{"n_layer": 8, "d_model": 512, "n_head": 8, "n_kv_head": 8, "head_dim": 64, "d_mlp": 1024, "vocab_size": 8192, "activation": "geglu", "norm": "rmsnorm", "norm_place": "pre", "norm_eps": 1e-05, "positions": "rope", "rope_base": 10000.0, "rope_fraction": 1.0, "qk_norm": false, "attn_scale": 0.125, "bias": "none", "tie_embeddings": true, "parallel_block": false, "init": "orth", "init_std_qkv": 0.0203, "init_std_o": 0.0, "init_std_up": 0.0203, "init_std_down": 0.0, "optimizer": "muon_variant", "lr": 0.0072, "lr_mult_o": 1.5, "beta1": 0.9, "lr_head": 0.00595, "grad_clip": 0.5, "warmup_steps": 200, "schedule": "wsd", "decay_fraction": 1.0, "decay_shape": "pow", "final_lr_fraction": 0.0, "batch_tokens": 65536, "seq_len": 512, "doc_mask": false, "train_tokens": 431100000, "steps": 6579, "dataset": "wikipedia_en"}
Each number is 128 + 32 x the weight over its row's rms, rounded and kept within 0 to 255. Layers, rows and columns count from 0. The size above them is the row's rms in percent of the matrix's.

# layer 3 MLP gate, 1024x512, rms 0.0482, rows 576-775, columns 288-319
size [106  94  97 107 106  98 100  93  95  97  98 103  97  92 104  94 100 100  99 100 102  99  92 102 100  99  98 100  99 103 102  99 104 101  87  96 104 100 102 100 101 101 103 106 111 103 103 101  96 106 105  94 103  95 102 100 102 103 100 106 105 104 104 101  96  98  97  95 104 101 106 104 102 103 106 102  93 105  97  98  97  94 104 106  97 103  99 101  95 106  95 103 101 101  98  99 101  99 102 100  97  97 101  90 104  98  98 107 101 100  97  95  99 105 104  99  97 106 104 105 102  94 112  95  99 106 102  95  97  96  94 100 109 100 105  96  98  99  98 100  94  98 101 100 101 104  96 102  94 106 102  97 102 110  94 105  96 100  92 101  98  98  96 108 101  96 102  93  99 104 103 107  97  94  87 105  98  97 100  99  97 107  98  94 100  96  95 104  94  95  95  92 105 101  97 100  97  98  96  98]
[[126 128 132 107 151 124 141 115 135 114 191  72 170 164  87 128 123 145  97 112  82 140 172 106  99 135 109 146 131  97 118 103]
 [183 190 143 159  87 116 157 113 145 206 174 153 118  93 120 200 172 164 107 127 113 124 179  96 105  61 151 124 126  72 186 156]
 [ 79 139 126 143  22 133 142 102 138  69  64 137 124  95 119  96 181 114 136 148  57 128 160  49 113  85 164 147  98 164 146 115]
 [138 121 158 149 160 119  85 164 144 114 108 123 190 163 115  84 128  98 135 112  94 203 148 157 123 102 108 166 159 147 121 103]
 [172 104  98 158 143 170 153  71  61  98 152 161 184 142 136 135 109  83  89 166 113 155 159 124 119 153  92 163 110 145 103 146]
 [116  85  75 163 111 168  70  88  68  68 150 106  41 188  87 134 141 137 208  95 159 131 179 117 121 155 138 133  86 147  74 132]
 [ 91  69 127 116 147 131 134 171 111 115 107 134 124 145 112 136 154  63 164 139 160 124 125 112 168 129 117  98 119 168 115 168]
 [116 149 152 104 152  95 129 127 214 123 138  80 120 101  92 135 103 109 143 103 150  91 141 131 127 144 150 141 132  67 168 172]
 [ 93 104  62  50 116 157 104 157 108 121 124 154  71 198  80 169 126 102 156 132 124 182 109 117 118 121 120 150 108 100 157 130]
 [228 150  69  90  90 124 146 161 101 183  91 128 135  47 108  58 138 144  85 190 106 173 131 129 106  49 158 163 118 121 136  85]
 [162 100 198 163 174 153 154 166 150  86  75 122  96 150 180  86  81 160 151 103  99 119 150  57 130 211 125 150 136  57  93 137]
 [165 202 138 114 135  65 146  81 124 152 152 154 114  83 146 111 150 102  89  59 173 165 178 175  73 104 125 189 109 125  95  94]
 [167  69 135 165 130 104 178 192  96  86 102  72 155 116  62 125 141  99 155 105 146  88 112  96 113 166  82 122 166  94 137  95]
 [143  87  88 159 127 134  74  71  49 172 161 138  81 191 160 146 126 173 119  93 131 129 151 149 172 173 121 166 152 203 146 133]
 [134  92 193 127 150 130 133 112 177  96 135  94  38 160  52 162 119 164 112  71 150 119 100 115 113  89  92 173 158 123 140 108]
 [ 88  75  61 168 133 173  98  95 114 126 209  90 183 138 137  96 130 122  80 144 186 156 139 114 149 162 116  85 121  87 163 157]
 [145 146 152 143  81 193 199 134  95 134 216  90 151 169 104 145 150 164 129 123 175 190 103 156 132  69 127 130 115 148 140 105]
 [178 136 124  91 128  83 119 188 121 121 135 136 130 151 162 139 137 111  86 160 128 119 118  95 132 193  91 154 116  92  59 179]
 [118 185 151 138 153 140 135 156 170  63 103 116  79 187 215 157 137 146 112 121  98 131 108 114 111 108 128 126 110 129  90 158]
 [126 107 180 171 116 171  91 137 149  93 111 170 145  90 162 179 157 119  98  98 121 169 144 167  89 121  93 116 167  71 109 121]
 [127 155  77 187 147 144 108 169 117 166 108 174 124 105  86 150 104 113 155 123 123  98  57 162 117 198 133 160 165 121  73  43]
 [119  77 202 165  72 143  92  83 157 206  72 114 127 128 118 186 137 178 143 124 158 134  81 124 106 132 164 132 160 122 149 103]
 [ 98 132  86  80 181  90 182 170 112  90 124 112 134  58 108 118 161 167 132 153 165 104 106 115  56  70  96 169 182  76 129 112]
 [ 96  71 124  93 139 139 133 144 114 110 130 143  57 124 159 118 141 148 164 134 125 183  84  64 219 131 142 108 102 135 106 106]
 [146 165  92 126  75  97  79 148 147  99 119 157 102 101  77 139 126 118 132 153 165 102 139 138 150 148 133  84 117 130 106  80]
 [113 134 142  92 188  73 187 163  97 151 180 179 123 144 154  94 139 167 131 141 168 158 109 116 187  82 181  97 181 131 142 134]
 [158 122 131  86 106 131 106 146 130 111 189 139 146 143 157  80 160 130 185 169 153  94 126 118 139 136 123 188 172  96 125  76]
 [108 144 142 151  74 113 145 170 116  91 116 129 205 170  87 158 118 126 118 119 103  88  93 150 158 121 113 149  99 168 156  75]
 [154 173 172 137 130 128 129 116 154 158 165 141  93 173 128 203 126 184  50 128 130 117 152 166  92 175 116 164  83 125 160 105]
 [ 58 105  91 147 107 115 135  86 122  80  97  79 117 182 149  86 120 127 102 121 125 117 137 132 119  94 104 121 135 140 185 110]
 [138 112 148 144  73 110 111 160 196 150  99 193 166  79 111 147  97 122 120  75 160 116 123 137 109 139 107  97 155 131 111 127]
 [ 92  37 181 145 167 153  92 180 139 158 104 121 132  89 114 149 108 175 122 129 126 127 124 127 100 137  86 125  95 100  77 146]
 [100 113 106 148 136 157  88 120 125  70 147 138 157 124 182 134 114 130 115 136 155 134 129 129 153  86 138 154 148 186 114  60]
 [ 71 161 101  99  89 137 136 148 124 111 129  85 146 175 123 149 147 131 108 127 147 119 106 124 148 188 174 132 168 102 160 161]
 [165 163  98 113  83 224 201 106 165 114 128  90 118 132  52 223 123 119 137 173 161 116 151 135 136 184 141  70 120  98 103  88]
 [121 143 124 125 155 223  67  79 140  77 154 116 116 125 142 111 136 168  98 121 104  92 147 102 170 128 141 115  75 170 206 117]
 [107 147 134  65 153  78 171 151 114  55 114  92 155 109 119 106  85 134 147 203 194  73 165 164 129 117 162 120 164 151 152  86]
 [148 162  97 125  76 137 159 164 100 156 152 116 127 151 154 152 148  82 171  99  60 130 167 132 142 126 178 115 145 101 112 142]
 [ 89 147 122 125  78 115 150  96 180 144 159 108 139  90 118 174  51  88 123 175 120 133 133 121 120  90 148 122 127 164 199 162]
 [168 117 194 137 131 140 106 117 102  85 122 133 135 117  64 118 126 102 122  75 212 145 137  92 210 175 135  99 165  88 117 153]
 [ 72  90 123 166  71 116 137 159  83 138 168 134 130 142 142 137 172 136 153 160 192 148 193 153 138 170 157  98 141 171 164  91]
 [108 146 139 144 147 204 135  88 172 186 143  57 172 122 151 139 124 148 149  80  70  95 114 163 153 105 103 184  88 122 109 117]
 [120 124 160  97 135 108 115 122 121 144 116  95 137 147 138  73  97 186 151 154 128 111 107 102  94 154 126 150 161 114  98 214]
 [125 128 146 137 118 110 153 183 151 103 142  95 198 131 108  95 127 138  93 156 111  81 156 115  81  87 118 122 162 141 161  98]
 [148 121 100 133 121 130 128 200 171 126 207  88 160 127 113 126  91  89 115 131 131 179  96  97 113  68 143 102 112  96  46 184]
 [122 109  82 116 123 130 106 125 113 119 118  70 115 134 172 167 112 130 117 105 125 168  96 166 103 159 140  98 123  79 140 152]
 [116  79 142 129  47  83 112 199 172 142 163 163 141 126 133 146 173 132 101  70 126 121 109 131 151 128 126 192 145 197  45 112]
 [129 108 173 144 111 141 165 120  85 137 124 163 165  93 190 138 109 107 113 114  91 160 105 131  91 137 139 160 155 139 153 148]
 [110 117 118 101 113 118 151 116  86  91  63 153 117 153 100 113  87 103  79 148 201 144  98  87 147 108 165 126 140 135  94 121]
 [169 119 143 143 134  81  57  90  57 145  94 143 158 150 131  82  51 166 126 148  93 127 105 151 147 107 178 175 121 115 173 145]
 [122 130 163 122 135 148 102  92 141 121 143  65 144 133 119 185 166 119 153 167 107 145 118 132  71 131 121 153 150 120 198 130]
 [162 129 121 151 172 110 142 128  86 180  88  93 149 141 144 141 130 112 114 106 103 184 141 129 118 120 123  86 154 116  78  97]
 [ 64 139 129 141  90 108 145 127 142 178 128 143 157 157 156 195  58 136 132 131 184  92 139  87  64 122 131 178 129 176 123 122]
 [162 173 140 185 150 179  59  57 206 122 126 149 146 157  77  96 179 132  96 148 106 128 107 114 101 125 175 130  90 112 152 202]
 [107 146 138 133 170 146  89 162 183 152 124 106 120 119 160  77 141  82 164  80 154  94 104  77 175 121 177 109 117 114 114 191]
 [ 85 108 156  87 106  89 114 116 108 113 159 120 136 169 110 106  77 108 124  95 137 153 115 149  52 125 124 110 112 109 130 103]
 [ 89 152  83 145 173 147 129  81 142 100 114 194 150  66 130 156 233 102 159  86 114 119 171 104 103 141 109 140  91 102 113 110]
 [105 155 159 139 174 116 176 138 135 132 140 211 121  96 126 126 118 199 148 112 117 122 145 111 100 156 150 120 157 136 139 141]
 [192  98 119 136 127 123 172 105 121 119  79 100 137 115 132  66 143 147 131 168 176  88 138 137 150 113 108 115  93 138 132 102]
 [129  73 161 145 115  92 125 118 108 118 133 147 110  98 107  97 152 181  99 160  66  58 128 100 132 107 141 126 125 119 138 211]
 [137 156 153 154 104 163 117 153  55  97 122 124 108 114  95 147  88 103 156  75 153  67 113 157  93 106 136 139 201  69 146 155]
 [125  74 136 109 151 151 112 111 174 135 188  77 148 158  79 153 138 167 152 136 135  98  78 126 117 129 175  95 107 165 144  77]
 [111 180 115  77 177 153 118 100 155  76  88 113  97 128 143  50 148 156  99 146 151 188 135  97 176  68 143 109 219 153 144 178]
 [125 100 176 167 141 199 108 119  97 127  61 104 143  99  70 145  98 148 118 143 178 124 140 147 122 100 137 116  88 131 127 147]
 [105 118 116 132 124 152  99 175 151 151  85 115 141  60 144 141 205  63 133 141 102 107 101  88  99 127 121 129 114 119 120 147]
 [127 134 156 105  97 131 134 126 120 116 148 133 163 163  75 104 121  93 131 127 127 125 118 176 172 124 102 134 129 110 148 131]
 [130 116  92 151 145 125 159 159 124 117 111 114 118 147 112 157  95 100 148  81 105 113 157 105 157 177 128 107 133 152 142  92]
 [134 110 161 168 196 184 164 156 121 159 107 166 115 121  98 151  73 131 108  68  89 138 189 140  99 138 122 141  70 146  68  46]
 [129 138 150  98 162 145  99  80 138 118 136 127 111 106  54 132 146  93 122  60 103 147 117 142 101  96 137 179 142  83  94 116]
 [ 87 110 159 105 155 137 120 160  89 123 170  98 109 162  86 115 137 204 165 153 155 141 137 123 134 126 111 133 131 185 132  64]
 [129 200 147 136 153 134 104 127 114 121 197 155 115 174  88 108  95  93  79 145  87 121 144 159 131  90  87 160 176 146 136 178]
 [123 155 122 126 134 121 146 130 124 105 177  94 170 136 136 142 129 124 178  99 135 103 156  89 146  99  87 137 163 117 156 129]
 [101 168 149  70 132 214 101 122 159 125 125 113 118 139 116 162 121  88 111 101 105 113 120 117  95 150  87 147 139 164 128 141]
 [161 145 166 127 115 155 135 149 144  96  30 130 137 110  94 107 166 124  91 117  90  71 134 188 156 143 147 136 131 206 118 113]
 [164 175 147 116 140 103  86 157  98 124 158 125 167 140 108  59  98 190  77 160 147 144 170 144 133 155 149 133  36 147 105 156]
 [172 122 164 138 100 159 130 132 172 145  63 114 133 122 147 176 164 111 127  83  92 115  63 123 138 108 161 149 140 137 209 128]
 [106 186 136 142 182 100 152 124  98  97 113 141 133 186  93 115  73  86  98 128 159 123 114 126 141 135 161  79 140 119 166 126]
 [105 124 138 108 178 167 139 155  91 147  93 141 104 165 121 145 141 158 207 138 163  70 119  91 143 136  84  57 146 108  82 171]
 [ 82 157 118 181 106  65 133 112  87 129 116 108 174 186 132 104  90 106 200  85 109 117 113 131 114 123 136 199 106 148 149 147]
 [123 144 198  58 103 150  85 175 175  78 151  81 129  92 122 149 116 121 115 157  58 188 120 141  96 147 133 147 112 143 171  93]
 [120 169  86 145  81 111 150 101 150  74 220 201 159 148 125 103 115  76 107 128 145 109 124 125 132 173 122  87 181 117 105 176]
 [153 131 113 126  96 115 146 114 143 186 117 128 104  77 121 149 147 161 136 123 130 139 139 118 144 134 158 172 145 154 111 100]
 [127 107 120 109  89  77 167  95 150 109 149  70 112 115  70 116 153 152 128  59  81  79 110 152 187 144  53 151 116  78 139  80]
 [133  91 129 112  50 118  96  91  94 124  67   5 137 152 135 128 101 108 112 153 143 173 107 105 113 161 110 137 130  93 105 156]
 [128 190 155 121  91 109 157 183 156 141 105 115 185 164 159 134 134 106 124 119  99 136 120  98 145  94 149 152 125 124 153 139]
 [114 152 136 100 129 118 122 132 121  90 102 165  90 154 109 156 156 173 142 165  70 154 124  66  86  48  73 129 140 109 156 133]
 [190 182 146 188 106 144 174  93 189 103 146 152 172 129 103 139 154 149 185 112 109 122 117 105 118 110 113 101 133  98 146 106]
 [ 89 131  87 184  87 146 147  86 146 108 161  71 133  57 121 130  96  98 123 132  85  91  93  89 151 151 142 121 181  86 143 185]
 [104 130  85 126 117 158 169  89  54 116 104  80 171 162 164  86  99 109 132 141 100 123  87 155  87 107 139  68 175 115  90  52]
 [102 142 146 172 103  75 144  76 125 120 179 103 110 180 128 111  79 153 127 116 151  96 100 127  92 119 129 145 144 155 131 170]
 [ 97 119 122  90 113 135 181  96 139 120 121 128 132 121 154 149 164 102 102 136 101  74 125 105 146 131 108  90  88 132  88 133]
 [163 120 151 133 156 171 159  94 100 167 107 124 135 113 192 132  89 132 186 157 123 181 145 131 180 135 116 110 166 173 116 189]
 [175 109 107 125  97  85 148 127 163 106 171 118 145 132 131 196  89 151  94 138 135  78 157 159 144 117 149  79 111 139 165 121]
 [151 146 150 116 185  90  97 128 158 112 129 113  80 112 125 136 146 152  97 121 116 145 141  82 145 114  88 137 151 184 139 192]
 [114 113  86 165 110 117 114  67 134 139  89 119 171 181 213 121 172 174 134  99 117 125 107 123  62 161 149 159  98 140  37 133]
 [ 97  88  82 157 129 118 167 129 159 137 138 109  85 118 136 199 164 103 151 157 113 116 151 112 112 108 201 102 143 130  63 126]
 [ 76 164 115 125  79 118 123 114 174 166  88  78 124 126  93 140  91 192 122 132 150 111 144 164 103 145 150 124 156 126  53 184]
 [149 153 137  81 131 191 138  91 102 117 115 107  98  85  99 154  97 140 136 176  84 136 156 136 128 155 156 108 189 155 145 143]
 [187 145 108 132 124 112 195 128 166  66 176 136 150  94 118 175 130 175 143 148 167  69 147  89 135 189 117 123 159  91 147 195]
 [139 127 124 110 185 116 174  93 141 145 146 197 192 144 153 113 120  90 170 121  87 110 140  94  77 181 142 132 164 126 159 134]
 [ 81 100 155  93  97 168 127 190  85 158 143 179  75  99  37 153 180 136 138 155 124 107 153  86 143  89 137 147 113 190 190 152]
 [108 109 121 117 161 108 164 134  63 193 114 155 102 135 105 147 200 170 156 136 173 178 147 119 108 107 128 170 109 193  86 120]
 [195 172 121 145 155 140 128 141  89 105 105 139 110 170 140 134 132 191 111 193 113 179 140 141  10 148 117 112 140 158 124 119]
 [125 113 149 155  76 128 137  92 213 193 131 151  66 206 183 169 132 190 105 121 156 177 156 104 134 163 133 169 124 132  56 168]
 [174 168 184 104 100 123 128 151 106 137 170 195 128 186 179  81 117 109  79  94 145 119 100 137 164 105 147 143 139 155 122 110]
 [115 139  90 121  74 168 161 146  81 130 134 170 125  62 108 154 156 144 155 118 110 111 129 137  42 137 149 193  91 113 129  81]
 [152  83 132 100 195 108 131  73 126 127 133 137 132  69  98 149 102 137 147 113 131 146 122 150  93  98 194 129 135 119 118 107]
 [181 120 166 111  77 105 137  94  60 131 108 103 112 109 200 133 147 164 128 145 110 163 107 126 120 137  85 164 119 166 131 141]
 [193 141 168 113  85 149 177 124 122 113 123 137 168  67 101 159  82  91  60 130 143 108 172 120 160  53  94 137 143  91 149 147]
 [ 76 112 181 118 142 184 115 124 106  93 147 144 174  81 145 138  99 107 140 169 108 119 123  73 108 136 144 110 135 151 127  81]
 [122 121 103  50  83 175 164 158 107 140 105 136  84 130 173 126 144  93 204 138 126 110  92  87 172 137 133  86 104 169 149 120]
 [ 98 142  99 120  75 102 164 122 143 178  60 141 100  66 150 104  78 153 124  73 111  83 180  96 120 171 164  96 186 161 120 130]
 [ 99 137 138  80 128 102 112  92  70 168 147 106  83 127 170 138 165 124 128 198 150 113 168 128 179  83 142 106 158 119 113  67]
 [151 116 105  85  90 104 161 184 117 142 103 152 114 139  76 170 145 125 132 131 105  96 143  81 123 151 179 171 137 129 132 110]
 [179 138 155 147 115 148 151 102 151 108 113  96 133 142 131 120 169 137 123 139 137  86 146 135 114 114 103 196 137  92 158 150]
 [133 183 119 136 161 131 114 122 207  85 162 117 161 159 171 103 115  82 109 138 151 127 116 126  97 127 109 155  83 115 142 177]
 [145 131  86 163 137 155 149 206 161  99  93 132 133  94 162 151 163 148 150 114  91 171 150 165  81  54 108  99 184 103 152 194]
 [105 119 137 104 161 182 126 124 157 147 153 132 132 105 183 159  57 168 193  95 114 155  72 135 131 211 158 143 155 158 102 108]
 [149 209 171  94 129 144 189 104  67 157 155 156 137 136 114 132  91  39 111 104  99 149 173 111 111  79 113 103  81 163  76 115]
 [115 121 154 124 139 149 184 143 162  97  98 119  98  61 137 130 119 144 101  92 141 162  98  83 200 144 135 120 130  42 148 105]
 [ 90 157 130 161  50 157  74 140 149 150 145 131 132 151 166 136 128 134 138 129 149 143 126 177 144 179 136 137  97 124 146 184]
 [127 169  78 161 118  84 125  95 154 158  65 147 212 170  71 177 175 136  88 122 146  87 131 110  92 131 108 149  97 155 132  90]
 [100 132 144 150 151 145 138 150 107  76 105 175 168 132  79 103 131 169 140 136 138 127 107 138 158  91 113 123 127 162 164  87]
 [103 154 102 177 147 102 135 128 121 100 109 113 123 119 167 153 126 174 152  95  68 112  67 141 139 178 133 112  88 104 142 130]
 [117 161  77  91 130 100 133  56 148  94 189 107 182 139 124 163 120  99 134 130 147  87  94 112  94 120  73 130 112 129 189 108]
 [142 117 135 145 127 113  93 192 103 139 191 131 132 102 138  92 175 161 121 117 100 178 106 157 116 145  96 179  85 112 123 127]
 [126 133 133 145 164 133 149 131  93 140 116 133 153 124  90 103 167  66 107 129 113 113 133 116 136 192 102 197 105 140 177 140]
 [121 141 134 128 175 158 128  52 109 160  99 115 127 129 127 134 118  62 186 113  86 106 110   4 182  97 135 176 110 136 154 130]
 [ 99 101 151  92 104 135 161 156 150 138  79 129 127 136 165 123 152 133  75 108 114 160 128 169 189 127 100 108 107 123 149 118]
 [118 111 137 141  53 178 172 136 143  89 133 181 170  91 197 167  69 152 167 119  71 121 110 161 156 132 149 159 159 130 137 129]
 [119  99 161 166 151 136 110 153 160  91 124 108 165 135 101 115 177 198  36 157 143 123 133 174 130 161 119 125  80 139 105 116]
 [156 112 184 160 118 125 175 149 165 115 140  91  45  73 164 145 126 146  99 109 157 135 111  94  38 126 110 126 124 167  82 170]
 [112 130 137 143 143 129 170 106 117 159 136 119 134 192 123 101 195 118 115 132 173 105 163 125  98  94 141 140 135 125 166 126]
 [166 133 185 173 163 139 162 162 125  86 181 156 163 122 121 167 116 127  73 115 142 138  99 104  88 132 152 140 140  74 101 132]
 [124 108 120 141 112 137 137 154 144 125 173 137 163 142 157  97 192 142 160 170  94 118 170 118  95 138 152 125  55  81 112  99]
 [180 134  89 159  92 179 162  90  99 101  82 120 185 128 106  81 121 123 115 118 168 120  82 100  86 155 118 116 140 133  96  86]
 [116 159 189 144 153 104 130 138 154 175  74 151 121  95 122  84  96 174  83  47 170 123 116  95 133  67  86  92 141 142  90 113]
 [139 131  93  78 108 179 181 111 157 119 124  88 131 132 113 109 130  90 122 101 135  85  90 157  87 141 126 153  95 147 106 107]
 [141 169 127 122 117  82 193  77 142 150 119 124 141 192  77 131 108 134 119 132 169 172 103  38 124  88 104 192 145  79 162 146]
 [100 138 102 172 135 147 175 127 151  64  26 128 128  50 112 118 186 114 187 104 139 132 100 149  99 128 167 133 158  95 142 122]
 [126 132  93 185 133 113 170  69 100 138 133 124 100 138 134  77 191  69 104 115 109 105 139  89 155  87 125 148 152 110 145 123]
 [ 70 172 106 139 151 148 122 110 130 161 131 196 100  45  95 172 114 113 100  64  70 159  99 113 114  88 136  94 111 164  81 126]
 [167  79 175 127 131 128 127  93 105 204  97 149 100 191 192 108 156 110 162 124 130 154 111 177 145 136 116  96 144 142 122 158]
 [151 190 112 100 154  26 110  99 117  90 123 142  88 127 103 114 171 125 162 113 112 140 137 125 147 116 168 175  94  51 143 149]
 [ 91 131 163 127 179 133 138  97 114 114 148 129 101 122 122 167  63 144 164 146 106 115 108 179 136 110 116 125 170 145 108 183]
 [139 117 103  76  92 149 147  54 179 110 117 121 200 110 148 147 149 117 120 130  99 141 129 169 138 141 122 140 160 154  59 115]
 [123 127 163  59 179 106 160  87 200 162 175 119 126 219 113 151 157 108 150 152 141 136  62 126 111 123 144 144 104 211 126 102]
 [185 142 114 120 155 145 146 147 152 182 100 108 132 177 106 141 178 145  81 159 140  91  99 143 121 150 110  74 155 110 100 142]
 [ 90 135 114 108 119 162 147 163 135  78 133 143 156 122 181  87 181 114 153  93  62  99 169  95 132 117 113 110 160 129 146  74]
 [118 107 127 154 194 159 125 124 114 117 140 153 171 179 141 123 136  75 103 171 185 144 171 105 134 130  55 122 159 146  91  58]
 [ 95 129 215 129 124 119  85 171 129  72 184 162 100 126 159 120  94 126 184 152 129 137 149 136 183 168 166 130 138 127 113 118]
 [113 152 158  95  97  86 110 128  92 135 108 151 202 139 159 117  80 108 146 119 235 161 151  88 134 176 127  67 217  89  67 142]
 [151 145 117 135 122 184 113 138 134 137 104 129 134 121 136 154 119 110 119  98 140 178 211 100 165 141 150 171 152 133 126 154]
 [173 172 101 165 156  94  78  91 117 151 121  83  97 130  80 107  91 101  77 106  95 110 114 173 106  88 166  92  84 173 136 149]
 [128 147  87 147 117  97 148 146 111 155 159 103 102 150  96  97  61 174 145 133 169  85 117 172 149  90 145  94 126 109 173 102]
 [118 154 149 118 175 113 150 102 107 144  97 101 164 148 109 165 127 115 145 122 118 142 170 112 154 105 170 173 133  99 108  64]
 [162  71 168 162 134  68 149 151  95 156 126 144 132 177  44 134 132 167 103  97 181 126 135 152 113 138  55 125 147 129 189  78]
 [ 92 145 116 120 115 136 120 146 115 136 152  97 128 166 149 141 161 152 105  69 108  67 125 104  85 153 153 138 167 154 143  87]
 [145 110 204 154  65 113 126 130 149 119 145 111 100  78 119 181 151 159 130 122 152  88  59 165 106 145 113 110 116 111 157 153]
 [109 109 124 143  98  69 127 169 100 145 116 117 145 163 157 193 138 136  88 151 119 132 148 129 107  88  78 112 139 144 137 130]
 [123 143 164  41 121 139 114 120 124 118 179 132 164 121 160 107 138 180 136 108 174  86 141 111  72 104 178 145 101 145  79 138]
 [131 171 133 168 176 183 139 178 135 184 116 122 118 164 166 163 112 124 149 145 159 123 131 134  57 136 148 104 131  83 109 114]
 [114  91 127 137 197 175 146 147 170 114 137 128 175 111 102 103 180 129  88 134 117  33  98  58 175 158 138 142 147 108 149 135]
 [106 154 161 159 168 109 107 109 108 156 139 149 134 120 123 150 137  93 135 126  95 126 163 110 103 150 127 165 127  84 101 166]
 [114 113 157 131  47 159  81 180  92 157 142 117 104 169  96  80 152  98  93 140 127 143 121 118 116 121 130 172 106 141 130  97]
 [107 118 109 163 140 122 129 112 137  89 134 123 101 153  81 123 156  97 119  74 129  92 146 106 114  92 204 159 101  80 139 132]
 [100 137 101 103 150 140 121  97 129 147  70 106 149  74 131 180  44  87  62  99 124  96 177 133 125 140 150 156 137 114 118 119]
 [162 105 126 172 219 157 129 134 151 125 140 115 171 116 174 127 116 131 122 142 111 133 110 120 105 160 113 108  97 120 181  90]
 [132  67  97 119 154 132 150 144  58 163 148  49  80  86 186 141 135 146 147  52  97 107 156 130 168 122 118  76 188 111 134 122]
 [140 138 126 132 134 112 119 168 216 125 126  82 100 101 119  95 180 156 107 117 142 192 114 176 105  29 125 203  65 129 148 121]
 [162 150 155 142 104 105 102 149 145 126 104 151 110  65 123 125 154 141  85 113 160  92 150 102 120 114 114 112 142 136  84 135]
 [125 125 145 116 170 115 170 157 102 165 141 128 122 127 145 194 140  98 110 127 105 145 107 196 199 160 193 152 118 113 154 155]
 [153 116 170 187 149 133 106 151 176  85  66 134 150  94  68 160 131 140  79 127 105 134 112 121  99 132 133 139 124 160  93  71]
 [120 154 103  98  85 127 136 140 167 130  61 142  18 112 117 101  98 170 124 137 124 150 196 159 111 156 136 103 126  95 168 109]
 [138 100 127 138 126 132 119 116  91 167 210 116  44 114 126  92  63 133 211 110 105 131 201 165 114 122  99 126 190 155 152 168]
 [143 228 104 101 136 145 103 139 193 146 109 149 179 119 159 120 152  63 113 145 162 107 177 181 137 128  91 109  93 176 138 127]
 [ 95 138  84 179 129 101 152  90 118  67 203 110 102 159  94 115  63 116 131 154  56  83 126 183 153 100 139 128 109 198 146  98]
 [166 128 105 153 122 150 108 146  40 181 116 149 144 165 117 177  98 137 136 159  79 173 183 152 137 150 152 128  94 196 113 133]
 [173 118  96 128 135  75 166 129  80 185 124 163  87  87  93 195 174 113 156  85 106 125 163 104 118 149 143 157 145  94 113 100]
 [ 98 131 147 104 116 105 148 116 160 115  81 190  80 129 126  95 107  80 142 130 136 159 159 141 124 114 121  80  46 175  55 161]
 [122  99 165 137  96  93 143 130 138  83 107 146 157 197 148 147 119 144 115 133 158 112 105 120 157 118 102 223 174 197 142  87]
 [ 70 157  82 102 123 109 109 116 155 163 124 140 115 129 153 135 142 141 136 121 146 131 154  98 142 119 169 114  77 130 158 135]
 [160  79 117 122 124 153  98  96 108 169  77  80 136 104 153  96 153 113 162 180 136 124  95  93 106 158 163 125 135 134  82 109]
 [105 139  88 139 103  66 109 157 146 124  76  90 138 102  76 131  75 183 127 184 125 122  66 146 119  98 130 155 165  80 158  90]
 [ 77 103 170  63 135 163 140 149 158 120 105 151 118 123  98  92 120 185 112  60 137 220  39 111 119 105 143 126 129 135 124  71]
 [127 178 117 112 127  85 130 102  79  92  94 142 115 149 131 136 108 124 122  56  72  44 144 133 126  71 137 128  87 193 162 127]
 [136 129 130 118 134 127 158 137 143  63  65 128  78 103 125 197 161 122 145 105 121  80  92 120 101  60 127  69  92 106 189  95]
 [ 84 168  64 105 102 140 111 159 136 168 159 135  98 140 159 129 161 113 140 104  98 133 154 100 237 151 165 173 142  93  77 108]
 [160 130 114 115 166 131 118 121  92 149  66 149 155 146 155 139 168  99 161 143  66 129 100  88 108  90 136 104 150 127 142 146]
 [116 138 104  92 157 119 104 144 156 150 179  69 180  93 142  51 159  86 191  78 164 100 140 121 122 175 119 136 121  71 183 149]
 [116 104 114 182 146 125  67 147 111 203 135 122 125 185 174 158 123 110 132 162 140 158 121  95 132 102 103  84 124 160 121 178]
 [ 88 143  62  98  50  73  82 195 166 106 149 116  32  81 114 106  93 164 135 182 109 105 131  84 107 105 129 125 155 142 106 185]
 [125 180 156 143 122 147 112 132 109 109 132 107 192 172 145 111 148  99  94  29 139  90 154 151 139 123 112  82 122  63 156 193]
 [160  86 110 164 131 126 113 107 118 132  80 116  88 144  97 133 147 152 105 142 168 129 101 106 119 152 106 200  99  86  51 160]
 [141  94 116 182 135 194 122 179 126 100 127 111 126 145 107 165 149 174 174 176 122 105 138 120 156 121 122 151  95 144 128 105]
 [143 119 153 149 153 145 128  94 109 129 106 166 138  77  96 118  82 157 128 112 114 113 217 146 163 145 145 160  87 167 110 165]
 [150 140 140 119  92 128 126 115 121 157 160  83  89  98 109 165 160 170  41 162 142 140 110 122 164 132 124 122 169 151 101 177]
 [121  95 153 154  83  68 101 146  97 119 110 147 111 104 128 147 101 108 169 111 144  86 118 117 134 103 131 137 132  97 114 166]
 [143 118 163 106 151 120 120  72 112 129  77 120 144 133  95 178 138  99 163 132 178  90 110  85 127 101 155 175 117 181 175  89]
 [135 128 101 125 193 126 139 126 116  91 127 111  92 158 169 133 120 185 153 127 141 119 139 120 115 173 115  82 107  95  58 151]]